Weights of a small GPT-style language model, trained from scratch on English Wikipedia.
Size: 12 layers, width 160, 2 heads of 64, MLP 1280 tanh GELU, vocabulary 1024, 6.11M parameters.
Architecture: LayerNorm before each block, learned positions, biases on query, key and value, tied embeddings, attention and MLP in parallel.
Each number is 200 + 40 x the weight over its row's rms, rounded and kept within 0 to 999. Layers, rows and columns count from 0. The size before them is the row's rms in percent of the matrix's.

# up: layer 7 MLP up, 1280x160, rms 0.101, rows 1200-1221, columns 0-159
# down: layer 7 MLP down (transposed), 1280x160, rms 0.09, rows 1200-1220, columns 0-159
up1200,083,216,199,131,209,188,207,157,143,214,120,229,182,192,214,213,258,147,151,263,206,252,209,135,248,223,228,222,194,283,192,262,214,186,187,181,179,289,268,113,192,187,202,186,233,154,196,163,164,214,186,221,248,227,152,168,289,176,242,206,237,183,177,181,213,147,185,160,232,177,190,202,96,223,203,182,115,168,216,200,194,201,137,180,188,133,197,175,232,172,220,223,245,207,201,181,203,223,158,132,213,236,186,221,233,192,224,182,219,160,201,189,196,223,200,164,201,181,222,258,348,247,221,238,194,249,191,217,170,143,156,110,214,167,116,186,206,152,182,216,207,187,290,160,156,225,248,125,222,227,188,211,169,283,175,205,268,258,234,173,198
down1200,082,301,179,274,229,210,233,261,240,185,220,181,233,207,195,203,213,265,249,154,163,167,144,205,206,157,137,189,190,156,257,218,236,204,173,264,239,121,189,250,179,172,226,270,181,202,180,177,179,200,231,204,155,249,235,235,111,209,145,231,194,228,230,210,179,195,178,211,203,144,181,164,298,159,183,227,256,169,247,215,130,205,194,291,214,221,150,213,197,181,160,200,158,223,193,137,179,208,178,214,221,157,201,224,197,207,173,182,161,265,189,186,175,127,224,211,220,199,186,143,128,149,230,122,193,203,196,140,175,194,256,276,233,278,264,245,224,163,243,179,263,196,162,239,148,197,149,237,231,164,213,202,229,134,226,216,116,143,276,243,174
up1201,078,236,210,180,189,177,206,206,227,158,222,164,246,212,198,168,157,260,188,238,180,219,210,139,251,247,151,286,201,223,214,255,202,174,133,254,183,268,160,232,279,209,211,227,159,211,195,236,84,215,226,233,210,120,154,194,109,196,170,213,198,259,223,259,272,231,202,181,197,159,192,197,270,246,195,232,210,181,209,225,199,163,221,165,156,73,216,110,263,228,134,152,207,231,222,242,235,163,112,211,225,267,157,212,228,181,176,173,162,180,250,136,157,232,149,162,135,230,245,235,230,221,198,173,138,238,229,170,169,184,238,193,154,237,200,244,187,154,258,202,262,164,247,140,204,222,213,225,188,242,210,176,207,167,230,162,203,208,163,176,216
down1201,081,179,80,273,190,186,196,210,261,167,190,250,185,188,225,185,279,181,217,248,143,260,231,264,204,183,204,168,266,194,165,181,265,171,242,204,176,165,211,202,191,230,193,160,153,123,213,219,273,218,200,200,200,214,174,250,267,128,220,207,195,201,201,195,271,198,169,227,268,237,218,158,175,220,225,208,157,142,218,208,231,154,178,170,181,266,154,198,216,194,250,208,187,214,188,183,221,223,277,183,205,191,164,158,165,193,296,201,98,132,199,175,217,202,163,142,180,154,161,250,232,157,260,298,228,262,252,217,266,227,185,234,206,197,155,186,178,251,203,200,180,197,180,129,152,183,246,150,241,148,181,200,156,204,200,206,95,251,136,207,180
up1202,091,164,212,205,210,214,221,214,162,206,225,172,284,188,203,244,225,234,184,227,177,216,241,155,150,176,235,185,173,244,138,223,135,168,237,115,220,174,222,218,185,233,281,203,202,227,248,200,177,222,225,183,160,245,142,187,209,189,270,212,140,231,101,236,258,172,151,200,234,194,198,253,202,175,194,168,244,179,171,123,150,193,150,192,141,142,273,223,239,250,156,224,233,250,105,241,268,251,259,165,147,178,246,239,258,187,230,237,219,245,243,189,261,227,230,223,188,226,196,257,156,222,161,192,224,208,175,191,187,242,328,125,180,190,216,192,187,215,190,135,192,225,154,195,174,218,167,187,216,267,155,163,168,182,159,190,171,90,175,215,243
down1202,088,159,172,127,190,204,207,181,233,112,186,200,255,210,176,201,202,250,263,216,163,166,201,129,215,202,238,160,160,253,178,262,237,214,256,194,252,167,136,229,178,170,102,205,225,276,196,143,182,178,189,232,180,190,258,130,136,284,215,211,207,223,291,249,209,223,207,185,203,158,213,268,190,177,279,176,219,213,208,191,264,208,193,202,151,187,221,152,153,145,272,215,249,224,269,167,169,158,166,231,203,225,256,292,206,155,143,135,246,140,229,203,186,193,168,246,211,223,200,245,206,135,153,183,126,181,183,260,216,198,161,260,234,182,207,206,198,132,208,168,214,216,276,207,257,160,212,197,221,159,157,200,217,202,145,253,213,128,181,192,172
up1203,101,230,185,154,203,108,219,208,112,266,150,217,184,220,281,289,242,187,195,188,254,165,142,258,245,232,250,249,225,148,203,244,227,152,197,192,250,213,234,165,219,239,237,204,178,138,254,100,206,139,168,201,173,199,161,189,252,168,194,235,253,194,165,237,194,206,255,176,230,204,234,217,205,217,216,241,146,154,182,175,153,208,190,185,188,205,216,209,181,235,179,261,184,221,169,197,189,181,231,259,244,163,191,198,210,124,165,158,140,194,200,178,173,196,168,176,218,182,129,95,224,303,193,110,226,255,190,122,148,162,187,253,146,152,213,218,193,198,235,180,185,215,168,165,214,236,254,199,227,181,149,270,161,186,183,217,235,207,184,196,314
down1203,103,216,231,134,197,222,157,155,205,202,245,240,277,206,226,229,225,196,239,175,221,237,251,191,207,229,177,249,223,236,182,190,217,196,188,201,249,188,245,173,134,153,108,97,249,217,242,204,214,204,178,226,182,248,209,151,233,140,237,211,239,148,235,157,195,143,248,256,174,205,252,297,210,224,175,204,211,163,258,191,185,130,125,147,240,157,197,254,167,161,120,163,191,172,255,185,147,210,146,179,201,233,218,173,157,157,173,224,236,216,174,226,205,237,190,184,166,208,247,193,229,208,138,142,211,225,216,229,194,296,155,178,181,204,257,135,193,126,205,175,234,206,194,233,275,72,195,216,123,131,231,213,220,245,167,209,199,212,183,278,210
up1204,097,241,244,156,269,220,262,297,195,176,217,194,152,204,240,281,243,210,188,164,213,187,269,245,229,127,179,255,229,163,162,202,170,224,215,180,262,219,136,177,202,199,158,209,146,276,163,244,171,245,261,137,204,130,144,173,219,189,122,248,269,147,182,203,153,112,259,154,171,235,233,160,160,206,193,215,239,205,218,196,139,224,189,196,173,288,211,179,172,205,158,175,248,160,227,180,222,198,214,245,179,171,233,146,227,206,211,258,202,220,270,233,108,188,209,239,233,176,187,174,202,160,271,148,200,164,196,149,221,221,255,199,167,174,154,218,255,185,187,252,158,175,243,214,200,242,126,172,166,211,231,200,195,138,123,167,232,216,232,261,205
down1204,098,168,121,183,192,272,242,187,215,186,156,197,212,175,113,199,148,203,202,220,228,240,235,206,171,164,241,143,191,125,171,183,141,238,181,127,242,312,243,218,233,246,207,184,204,123,218,196,292,251,215,108,206,233,202,217,221,174,253,193,173,205,184,231,229,245,222,177,241,191,175,184,216,228,202,183,216,183,103,153,261,210,203,231,180,170,180,228,201,198,268,208,211,190,194,238,235,247,214,178,139,203,149,180,200,142,239,232,244,169,258,253,164,207,197,227,236,216,198,190,193,202,94,277,247,237,199,196,229,229,326,172,214,197,158,135,207,203,155,121,160,183,247,144,156,220,205,166,259,185,185,219,186,241,167,146,128,228,184,178,156
up1205,103,193,219,165,214,258,251,176,131,194,223,228,150,202,196,215,205,255,220,198,169,221,206,268,217,164,208,228,184,212,110,261,156,210,229,193,232,212,278,252,190,228,188,279,206,245,247,173,64,169,182,160,168,119,150,160,146,153,203,183,113,212,192,242,195,182,197,155,262,243,182,246,189,247,214,176,225,162,219,174,207,159,215,199,173,282,175,152,141,218,178,230,176,205,248,138,201,186,96,180,215,189,198,231,220,233,258,193,182,252,237,228,279,215,204,109,222,207,240,225,212,232,157,182,172,166,206,166,204,191,235,154,210,197,182,266,207,303,241,173,160,204,269,229,105,198,239,164,264,210,251,170,163,203,205,183,194,217,199,223,146
down1205,115,217,164,227,203,326,140,130,190,143,149,178,182,186,188,195,266,230,171,205,272,244,166,210,173,198,185,194,253,139,136,233,208,138,205,196,273,208,192,255,211,227,169,204,161,285,150,219,189,160,191,172,244,230,248,207,242,219,215,196,211,188,158,217,218,179,168,218,212,227,194,219,205,201,278,165,228,190,177,204,197,223,193,165,201,224,144,111,210,202,204,192,276,188,240,184,110,204,268,182,211,191,155,184,256,222,246,223,208,180,189,203,241,166,158,107,243,215,219,258,130,236,144,178,273,95,230,113,190,259,127,214,174,179,235,228,203,218,241,213,223,148,212,231,179,142,263,200,226,227,186,156,165,201,257,173,183,261,268,151,227
up1206,083,186,187,215,147,212,195,200,213,227,291,108,158,248,183,238,180,219,116,215,172,162,234,246,197,211,202,272,211,234,197,167,109,190,139,192,170,248,202,213,258,169,232,262,173,194,179,171,168,200,137,139,215,226,167,172,180,165,238,119,206,170,108,248,211,181,157,217,228,234,217,215,210,183,281,176,155,246,205,172,147,175,149,181,235,181,241,168,276,222,185,164,174,161,229,195,214,187,204,175,278,220,203,166,225,166,221,233,148,267,206,174,250,196,189,232,196,254,202,192,228,206,261,203,278,203,207,173,213,269,159,200,184,207,251,127,278,145,203,192,265,220,204,296,214,217,205,248,157,259,136,163,200,192,208,109,283,202,172,252,217
down1206,093,221,144,138,164,213,226,133,190,209,210,211,217,151,230,136,196,183,286,153,199,233,190,185,205,230,174,185,138,172,211,238,203,220,218,71,172,255,183,154,150,222,255,154,252,243,220,208,213,219,179,184,220,200,184,236,212,281,217,171,106,234,176,200,214,220,137,191,195,217,203,200,108,224,191,157,220,114,109,281,237,220,193,241,184,221,269,239,219,149,225,216,231,198,256,250,221,290,203,225,204,197,125,166,174,229,184,170,232,182,214,275,225,157,212,214,140,163,190,217,205,152,205,207,157,220,191,225,237,202,199,191,171,181,283,162,250,208,224,188,135,203,224,175,183,181,188,224,236,162,252,268,134,186,173,249,201,278,145,115,247
up1207,098,212,177,171,228,218,263,222,219,185,245,188,220,167,194,166,263,273,236,186,209,148,186,200,189,166,166,178,264,218,114,204,238,127,278,203,139,174,251,188,238,131,206,271,213,120,217,239,139,198,209,180,197,147,186,193,249,164,238,212,153,197,195,201,288,263,235,192,203,171,252,249,319,216,259,142,184,210,215,141,192,212,222,181,197,207,204,196,218,180,207,221,176,223,216,234,206,237,223,188,181,241,155,235,204,228,155,145,116,177,187,171,166,196,140,187,193,215,256,240,217,192,227,171,163,186,287,180,191,225,211,190,238,216,153,163,190,274,228,217,297,154,164,173,146,156,174,207,183,100,149,171,267,252,182,86,198,184,159,204,184
down1207,093,215,242,255,254,158,215,188,241,187,223,240,167,163,289,190,128,241,243,141,192,166,115,204,176,186,219,168,228,223,156,167,199,253,158,252,221,202,232,192,272,306,165,215,207,174,68,233,166,256,198,160,148,213,242,214,194,142,160,164,151,199,269,143,198,213,236,174,208,168,192,222,210,180,203,163,171,242,196,176,207,208,220,132,194,290,240,147,195,203,236,222,226,275,236,256,188,252,197,198,202,187,179,167,244,218,205,224,191,108,282,239,140,141,205,172,162,209,224,251,184,206,152,198,196,249,183,170,158,180,204,174,249,160,158,219,284,133,155,223,183,234,194,115,199,212,223,245,208,220,175,205,246,187,183,190,180,270,211,168,134
up1208,103,248,193,258,128,258,162,227,172,189,170,177,157,207,232,224,254,284,134,290,205,264,224,192,173,183,169,203,212,181,189,341,180,129,179,215,235,239,189,153,213,192,182,221,168,206,212,203,153,168,190,237,179,191,167,223,231,189,249,249,180,197,273,234,252,150,175,219,204,222,257,223,272,171,148,204,211,191,236,182,145,263,237,160,169,149,259,247,196,230,155,235,212,238,166,183,214,178,235,184,256,191,305,142,205,220,152,206,186,136,234,197,155,67,184,195,271,179,197,177,272,209,174,226,69,188,184,186,193,207,201,163,204,163,183,183,198,162,207,195,216,233,251,241,175,169,213,204,208,205,261,223,193,212,186,142,186,232,147,185,215
down1208,109,229,268,210,181,180,216,138,207,195,160,211,189,156,214,182,221,155,244,205,221,162,242,205,217,213,160,229,151,180,155,218,253,109,272,224,164,161,238,237,222,218,178,256,161,143,221,200,228,269,191,211,208,233,178,279,207,165,234,260,294,166,211,133,178,173,125,181,214,300,148,117,164,187,235,230,232,185,156,259,207,213,190,221,183,179,245,241,271,197,140,217,211,125,182,236,267,165,170,213,209,164,252,201,219,178,158,172,245,181,163,244,131,214,141,191,214,186,159,149,190,222,230,212,239,176,96,240,200,228,251,204,162,249,228,218,175,286,169,198,201,214,166,216,100,173,154,175,176,164,262,194,215,214,196,198,150,206,142,222,272
up1209,106,218,249,230,224,202,163,192,109,160,188,193,195,182,256,199,226,233,247,169,141,179,162,140,147,241,191,149,191,223,175,184,183,194,246,179,206,229,206,179,260,224,215,195,156,165,172,231,186,136,243,153,210,250,142,268,195,165,247,169,152,239,198,224,160,195,221,182,213,246,213,240,196,242,97,204,183,202,178,272,178,220,216,182,166,161,276,324,163,217,191,246,244,243,137,207,228,211,225,251,243,241,187,246,230,279,129,136,183,241,243,223,243,206,167,167,227,217,194,204,184,272,175,215,212,192,253,163,159,214,226,122,190,217,197,183,170,145,167,175,174,208,250,222,170,224,187,241,126,181,239,92,220,118,215,175,171,259,103,184,240
down1209,102,194,266,217,187,194,185,278,286,250,145,150,183,194,164,207,195,186,161,225,179,234,226,207,254,138,192,195,100,236,246,274,137,208,159,195,216,126,154,207,227,203,160,175,176,168,262,233,265,209,141,202,215,170,210,205,210,276,248,114,168,160,148,190,205,127,180,152,247,187,204,203,240,173,144,207,201,200,174,232,159,197,219,216,242,218,208,245,166,166,210,225,194,256,220,181,290,151,150,200,250,214,248,183,227,191,216,246,196,232,213,139,140,222,189,302,189,195,209,194,149,213,242,197,219,233,169,184,238,225,165,201,222,229,267,184,123,145,206,217,204,250,173,219,177,181,208,127,175,108,147,188,274,136,196,202,216,129,255,266,239
up1210,078,219,237,236,209,237,290,191,156,202,192,217,164,183,199,159,134,305,197,218,198,225,150,223,191,264,177,224,180,210,140,148,109,201,199,205,225,164,213,246,205,232,170,261,176,158,201,205,226,152,282,180,196,239,236,162,203,210,278,215,208,214,207,221,156,196,179,205,187,243,124,137,213,175,254,100,295,248,222,99,144,225,172,152,188,259,199,288,238,237,221,225,250,205,260,191,161,166,133,228,188,213,192,265,234,143,230,102,242,234,172,241,221,212,260,235,231,177,206,250,220,231,186,140,162,152,163,174,151,216,163,190,178,168,214,212,190,199,148,189,214,249,179,162,194,200,241,197,262,191,256,206,192,170,134,174,196,155,206,244,219
down1210,082,199,134,210,165,196,150,228,256,252,227,134,217,158,204,176,227,207,238,255,186,145,230,216,214,173,186,178,198,155,273,248,197,196,214,213,169,178,186,177,211,191,276,185,253,269,233,150,179,271,171,206,206,118,225,262,229,190,179,180,194,172,230,162,255,191,177,233,205,198,257,256,149,226,217,260,175,163,210,220,237,130,267,217,327,194,165,201,177,170,228,284,142,164,156,168,216,197,219,174,253,168,160,178,159,244,168,295,160,166,254,201,213,214,81,160,171,247,157,241,253,177,207,227,180,234,196,245,236,205,254,147,132,193,159,134,192,208,146,208,172,194,207,184,178,224,151,217,194,181,169,195,191,291,249,183,218,211,115,175,175
up1211,102,202,228,179,146,225,250,204,101,126,127,141,252,254,199,254,238,231,172,188,195,193,191,255,153,194,169,287,185,247,200,177,177,229,195,182,273,185,146,201,243,294,278,239,198,208,127,163,224,179,185,201,262,212,125,217,271,197,271,158,165,219,171,237,192,133,250,215,173,220,192,230,143,201,174,212,196,202,204,143,191,224,190,147,145,200,201,195,299,179,207,203,222,243,190,230,167,180,212,242,223,214,212,236,182,173,162,182,214,212,271,214,193,146,85,228,238,236,211,242,225,193,246,222,140,197,240,145,156,200,209,167,123,176,188,119,242,218,174,210,285,184,183,239,160,229,231,203,205,204,232,294,158,191,191,205,206,169,240,142,191
down1211,099,222,234,136,205,178,213,228,201,134,191,207,202,245,256,210,210,167,216,236,105,228,180,149,158,199,272,206,246,193,217,144,197,182,155,178,205,204,260,198,178,201,185,250,166,239,169,228,198,185,136,163,268,88,134,257,216,245,216,202,206,238,307,185,218,269,225,228,216,188,211,169,141,202,212,204,222,164,158,188,181,169,220,227,216,310,193,254,180,198,152,187,202,184,203,178,246,239,178,203,207,141,203,155,203,208,157,260,248,179,124,186,223,141,178,218,205,265,168,137,205,213,208,116,225,203,265,209,248,167,152,142,187,172,181,305,216,185,280,222,173,205,118,109,222,208,203,209,256,213,247,193,264,184,168,171,160,171,154,248,202
up1212,087,199,216,219,180,172,231,247,233,126,245,278,84,257,191,227,205,258,229,236,117,219,202,224,177,120,236,260,236,158,189,212,198,214,185,171,194,217,171,261,201,129,163,235,164,126,238,223,174,220,169,272,207,215,175,207,172,245,204,205,178,201,148,228,249,181,228,164,193,191,170,193,229,279,155,158,170,225,290,186,230,181,215,202,220,111,213,170,153,198,213,214,131,236,170,180,180,173,212,257,134,202,258,201,207,234,174,178,193,205,185,118,183,223,213,173,167,189,185,236,294,297,240,163,160,193,270,219,177,206,246,257,212,245,179,167,216,167,220,146,208,188,172,152,198,169,256,166,253,199,223,145,198,152,168,94,240,242,148,216,235
down1212,089,195,174,170,227,158,192,198,175,236,218,205,213,194,226,147,207,232,282,211,183,215,236,169,181,264,251,190,179,147,130,159,303,265,231,148,212,188,168,226,115,217,158,223,230,198,244,230,231,200,215,167,168,173,122,196,228,219,259,179,234,196,219,236,194,273,232,173,199,244,208,152,226,218,258,227,165,200,139,216,175,215,159,185,213,232,117,218,252,173,160,177,243,200,261,139,222,193,235,206,178,144,98,208,222,191,180,206,325,208,155,252,130,228,161,132,180,151,179,216,259,225,242,197,183,168,189,234,189,183,326,195,174,210,151,213,239,231,185,128,211,215,253,161,153,152,228,141,214,226,185,163,191,200,197,255,198,146,140,147,157
up1213,098,215,246,150,187,246,214,203,212,142,87,272,224,218,228,287,195,253,226,238,177,200,202,237,225,215,156,180,247,139,109,299,215,218,213,182,249,233,163,169,183,215,285,224,178,228,214,215,187,238,229,157,216,149,222,214,168,226,281,182,157,179,216,149,199,220,245,167,243,224,212,246,178,194,149,202,216,222,182,141,196,278,194,191,91,192,229,187,230,241,160,329,216,183,199,177,131,221,185,170,173,200,273,229,207,190,138,226,217,203,180,221,141,229,202,240,217,109,187,162,210,201,189,195,206,125,244,191,196,212,237,185,143,194,163,221,137,178,190,149,248,235,187,224,154,186,216,138,227,141,239,232,162,218,226,208,280,171,210,252,233
down1213,094,216,185,173,101,144,172,203,269,201,176,228,189,161,200,230,260,185,180,229,152,150,239,230,216,166,230,200,186,237,204,220,171,177,184,265,205,120,292,216,214,204,137,108,180,186,209,147,258,226,149,181,156,221,177,186,192,192,234,191,232,242,204,130,251,193,182,227,156,203,213,275,218,218,217,196,210,220,103,180,245,131,180,212,251,306,216,209,154,269,161,168,212,190,177,250,230,249,236,137,212,187,142,220,161,154,208,226,227,205,157,124,198,119,209,204,242,263,187,227,222,227,201,223,150,246,120,125,183,215,246,210,192,218,180,243,241,230,200,214,181,197,222,206,148,209,184,181,179,277,259,246,205,225,184,312,130,158,204,178,182
up1214,104,236,260,268,272,264,182,209,103,201,125,184,209,191,211,221,211,225,233,174,182,230,248,187,200,225,181,262,237,159,218,200,203,287,276,204,232,213,184,205,215,190,229,227,194,130,193,241,205,164,210,196,175,146,195,182,235,190,274,132,215,201,164,201,164,215,203,207,168,134,193,186,256,190,166,187,217,195,205,204,233,231,203,113,148,165,192,158,118,234,210,233,291,273,233,222,227,193,169,216,163,203,208,175,256,290,203,206,153,222,207,245,243,182,151,150,186,229,156,279,186,174,201,159,165,170,219,212,196,237,212,130,149,164,242,210,196,211,142,148,296,181,144,200,157,305,264,167,168,153,277,244,204,158,198,132,246,239,198,177,185
down1214,112,239,110,213,172,229,211,247,184,178,202,186,172,279,247,201,145,159,240,198,183,245,261,233,211,140,177,211,185,187,230,165,206,222,283,160,295,244,209,170,181,218,237,211,285,169,130,194,223,164,223,281,182,192,204,123,226,209,206,158,220,203,228,184,170,281,147,189,179,174,203,187,129,221,216,132,211,131,248,291,192,223,212,205,177,183,230,217,226,238,214,171,170,249,207,243,174,193,241,151,181,223,180,163,203,155,179,153,218,177,227,198,232,172,185,127,196,171,229,235,250,210,272,133,231,162,223,214,263,177,97,161,200,194,131,288,191,227,145,218,195,232,251,175,128,254,137,226,273,206,229,196,159,215,207,201,189,111,189,196,162
up1215,098,275,191,229,214,234,216,208,176,171,201,120,172,199,282,251,134,176,188,205,237,200,265,170,197,204,242,241,181,190,212,224,248,171,248,210,121,154,178,203,181,146,154,183,152,175,188,251,224,208,243,260,144,177,193,258,188,196,272,190,192,139,102,230,196,241,163,122,192,213,169,224,212,259,260,212,265,207,247,187,131,196,223,155,188,197,199,183,181,240,138,215,164,288,149,171,171,183,150,304,154,253,229,245,259,192,269,213,185,258,211,248,182,186,202,192,208,205,133,226,140,194,239,172,152,181,162,157,155,192,195,219,177,196,117,204,153,263,204,185,226,218,168,222,173,190,245,212,149,188,165,170,291,158,237,166,232,217,189,290,203
down1215,101,185,192,187,193,226,230,182,165,172,144,179,163,306,184,175,165,207,236,159,205,244,116,131,140,276,150,176,150,225,197,183,192,159,225,189,232,202,197,260,232,242,211,204,243,246,247,220,199,323,104,218,181,229,213,184,165,205,193,157,203,227,262,221,184,131,150,142,255,177,241,222,227,171,156,211,133,157,159,222,187,236,223,192,197,226,173,262,213,209,151,220,226,216,205,193,261,216,204,224,250,225,139,231,203,261,105,224,259,275,225,163,200,220,234,186,140,205,147,185,224,171,163,149,204,165,121,183,240,236,191,147,232,181,150,269,192,209,267,188,137,227,207,157,136,178,163,159,194,206,259,207,243,259,208,228,143,212,171,254,224
up1216,096,171,227,243,147,210,218,197,126,208,158,216,187,234,235,198,202,250,213,199,157,262,206,220,217,183,280,158,204,180,154,216,187,220,233,159,141,211,188,254,253,214,213,157,180,125,208,200,157,229,189,250,211,219,183,183,249,184,225,224,173,221,143,238,208,203,158,182,172,223,156,185,189,181,264,184,253,198,262,162,208,209,191,185,168,173,234,285,141,241,223,188,230,251,201,252,204,280,85,216,190,172,217,236,329,208,271,195,181,239,195,206,141,224,147,156,138,224,176,176,144,194,154,127,171,212,196,178,155,250,179,205,103,200,237,201,241,211,194,191,138,228,237,104,169,198,160,235,265,254,117,113,158,220,155,204,249,234,240,222,186
down1216,095,199,205,232,147,193,188,329,220,229,154,157,204,157,163,135,176,222,234,150,162,155,215,200,228,223,157,158,184,221,184,194,193,205,234,249,222,197,208,202,309,157,249,226,181,130,230,213,155,174,246,139,200,152,252,249,194,202,236,146,156,199,234,210,198,182,134,253,174,220,154,173,169,223,96,153,213,156,187,181,188,212,173,159,249,245,112,179,228,201,176,255,151,191,191,272,234,294,214,189,173,213,255,175,149,137,207,253,203,166,254,192,237,239,219,219,213,217,206,213,202,204,179,189,174,225,190,233,208,215,238,235,225,175,174,203,240,267,125,258,196,246,158,187,166,252,109,257,205,166,231,233,235,190,280,207,223,271,158,127,147
up1217,104,215,218,198,227,134,202,205,234,229,202,193,174,170,255,265,278,219,166,200,200,228,184,211,222,205,196,247,202,165,142,202,118,139,213,208,174,193,224,174,269,229,205,219,172,141,147,215,177,163,176,241,221,163,242,279,164,138,225,118,207,144,285,232,212,115,126,200,252,248,167,261,172,319,225,167,260,241,194,153,199,180,167,201,153,169,179,219,127,353,195,195,224,293,150,184,196,206,242,201,200,142,181,229,231,193,215,187,173,255,267,208,264,168,246,202,194,146,234,233,180,201,183,200,217,128,200,212,212,153,184,190,195,179,153,152,165,158,246,226,194,236,227,165,182,231,184,214,202,164,221,213,215,218,123,176,238,198,210,189,242
down1217,101,246,200,182,245,214,132,206,160,252,227,224,160,264,190,253,212,147,185,139,212,144,171,226,311,234,163,179,210,182,232,258,145,185,217,272,150,184,222,252,209,239,136,107,241,216,136,207,158,164,173,180,155,178,237,198,224,196,153,136,212,222,163,234,193,259,176,202,130,175,127,237,220,151,241,202,168,228,227,158,262,202,235,249,162,216,158,220,203,230,116,225,167,192,171,152,177,180,168,187,152,189,219,222,240,262,153,242,261,154,242,194,150,158,218,134,178,165,188,202,221,205,179,177,156,208,259,151,265,226,259,164,130,179,203,235,263,224,202,224,235,254,185,200,280,240,198,154,192,250,283,248,200,190,167,218,216,236,238,212,143
up1218,100,216,199,212,243,284,194,238,152,197,236,240,191,227,186,123,163,198,148,234,205,234,151,245,242,192,167,303,169,194,164,148,152,183,215,184,133,223,335,263,68,180,159,222,194,138,172,264,221,145,165,221,205,194,123,195,224,175,141,174,252,246,158,255,149,193,189,189,233,189,166,225,251,205,207,179,238,187,212,178,230,169,202,81,183,223,229,247,178,261,150,236,172,276,203,210,210,216,189,228,197,260,210,142,193,170,202,208,173,179,273,235,241,238,246,203,179,206,240,256,231,202,234,186,178,253,196,226,222,201,187,253,190,156,201,167,222,172,233,136,241,164,192,213,148,207,159,181,238,168,229,283,164,222,187,175,196,160,171,215,150
down1218,097,268,159,210,189,214,139,144,174,128,166,281,164,122,235,293,168,169,302,240,208,164,231,191,228,215,266,194,218,179,151,164,197,142,184,158,113,207,196,89,210,204,217,178,184,194,186,172,169,240,277,242,236,243,200,172,113,185,226,264,217,220,172,168,185,201,171,250,243,229,202,146,160,139,228,169,280,175,157,232,216,164,198,234,137,213,170,173,174,184,252,253,196,241,187,164,273,173,236,240,182,233,170,176,193,225,114,173,212,236,197,209,159,205,156,200,202,120,205,165,185,230,235,285,228,198,193,289,148,169,203,176,218,212,307,219,245,202,235,196,233,208,139,226,183,187,199,153,198,209,216,227,195,231,218,212,232,189,218,212,225
up1219,098,218,172,166,196,153,232,221,209,164,238,227,214,292,216,179,242,194,194,148,235,223,218,229,202,177,165,227,152,175,184,230,238,196,219,181,201,144,199,225,180,244,129,213,176,271,197,156,130,231,214,230,183,258,211,227,180,194,151,172,157,85,181,173,266,200,271,205,246,188,178,180,261,181,242,159,205,288,242,219,194,210,155,118,224,274,349,258,158,193,173,191,183,203,198,115,202,138,170,157,136,230,283,203,233,246,203,189,208,267,207,247,233,202,207,237,200,188,207,254,306,211,219,207,191,201,182,209,213,233,127,192,103,208,169,244,221,228,191,185,191,209,225,161,136,199,137,149,182,224,186,145,195,209,167,226,209,248,194,185,232
down1219,090,242,259,252,198,207,195,268,59,223,223,173,178,208,179,101,163,216,198,120,166,196,178,199,225,222,236,176,240,205,201,163,195,175,239,222,181,219,242,230,201,191,193,219,161,130,148,232,285,141,178,168,128,192,191,150,147,144,243,180,219,185,197,218,207,176,159,269,198,222,221,191,213,221,181,216,168,176,156,171,216,195,243,216,182,182,139,290,257,204,242,202,244,184,277,211,237,235,220,241,181,158,201,256,229,194,240,238,222,173,151,280,174,205,162,162,188,245,121,105,194,212,170,181,255,195,202,176,289,123,137,227,253,204,220,180,244,273,214,188,258,140,124,200,182,235,192,229,181,169,273,253,153,222,203,180,190,200,194,202,201
up1220,109,173,240,196,235,204,224,220,114,234,138,177,193,148,218,163,228,203,207,168,168,240,190,169,291,198,260,195,230,177,162,255,195,196,211,175,199,195,265,230,209,223,182,192,214,227,247,176,207,198,184,112,230,178,220,189,152,180,188,153,222,133,256,193,266,213,208,228,233,143,190,235,217,238,200,105,154,242,174,207,190,206,198,151,201,175,170,257,190,207,197,232,229,263,221,152,259,207,167,312,147,225,177,250,270,136,178,187,160,249,257,195,177,250,154,238,185,234,158,251,253,166,271,167,177,200,303,245,200,207,269,94,171,170,130,231,202,192,156,212,240,198,192,159,167,288,268,147,174,154,196,181,206,177,134,200,195,128,199,199,192
down1220,106,188,163,222,239,192,241,230,166,174,140,186,228,238,176,244,231,194,230,190,251,155,180,175,191,244,162,158,200,233,229,186,208,241,112,184,158,305,190,259,169,169,227,223,205,288,207,175,174,229,194,140,225,273,213,142,201,263,192,143,231,228,162,157,227,242,184,250,195,211,155,196,259,221,229,178,266,318,60,114,217,223,189,294,157,219,204,223,228,231,227,188,176,156,240,180,214,219,199,230,172,162,147,193,165,272,208,242,171,203,232,212,179,223,223,179,230,155,206,204,201,202,220,194,196,190,207,231,185,186,209,173,220,239,176,208,169,70,174,188,282,111,196,217,135,191,190,147,199,185,187,163,191,153,170,219,227,178,115,206,210
up1221,086,250,207,251,169,211,201,174,203,187,147,173,152,190,230,190,195,190,168,173,191,254,211,249,190,215,203,222,128,182,157,202,183,307,152,148,149,181,245,148,191,257,224,199,174,133,138,156,137,146,207,269,123,275,135,219,233,210,273,184,184,158,156,137,164,227,178,212,192,233,158,284,222,221,157,217,230,291,208,146,156,242,236,148,217,177,214,242,205,285,251,181,184,201,236,233,223,235,235,230,200,239,183,261,196,215,213,136,169,209,197,287,230,148,200,218,191,216,158,179,231,276,204,93,173,129,204,172,207,229,164,236,199,123,212,170,176,160,190,204,212,234,300,143,218,231,210,181,150,189,179,209,210,176,153,179,241,169,196,210,232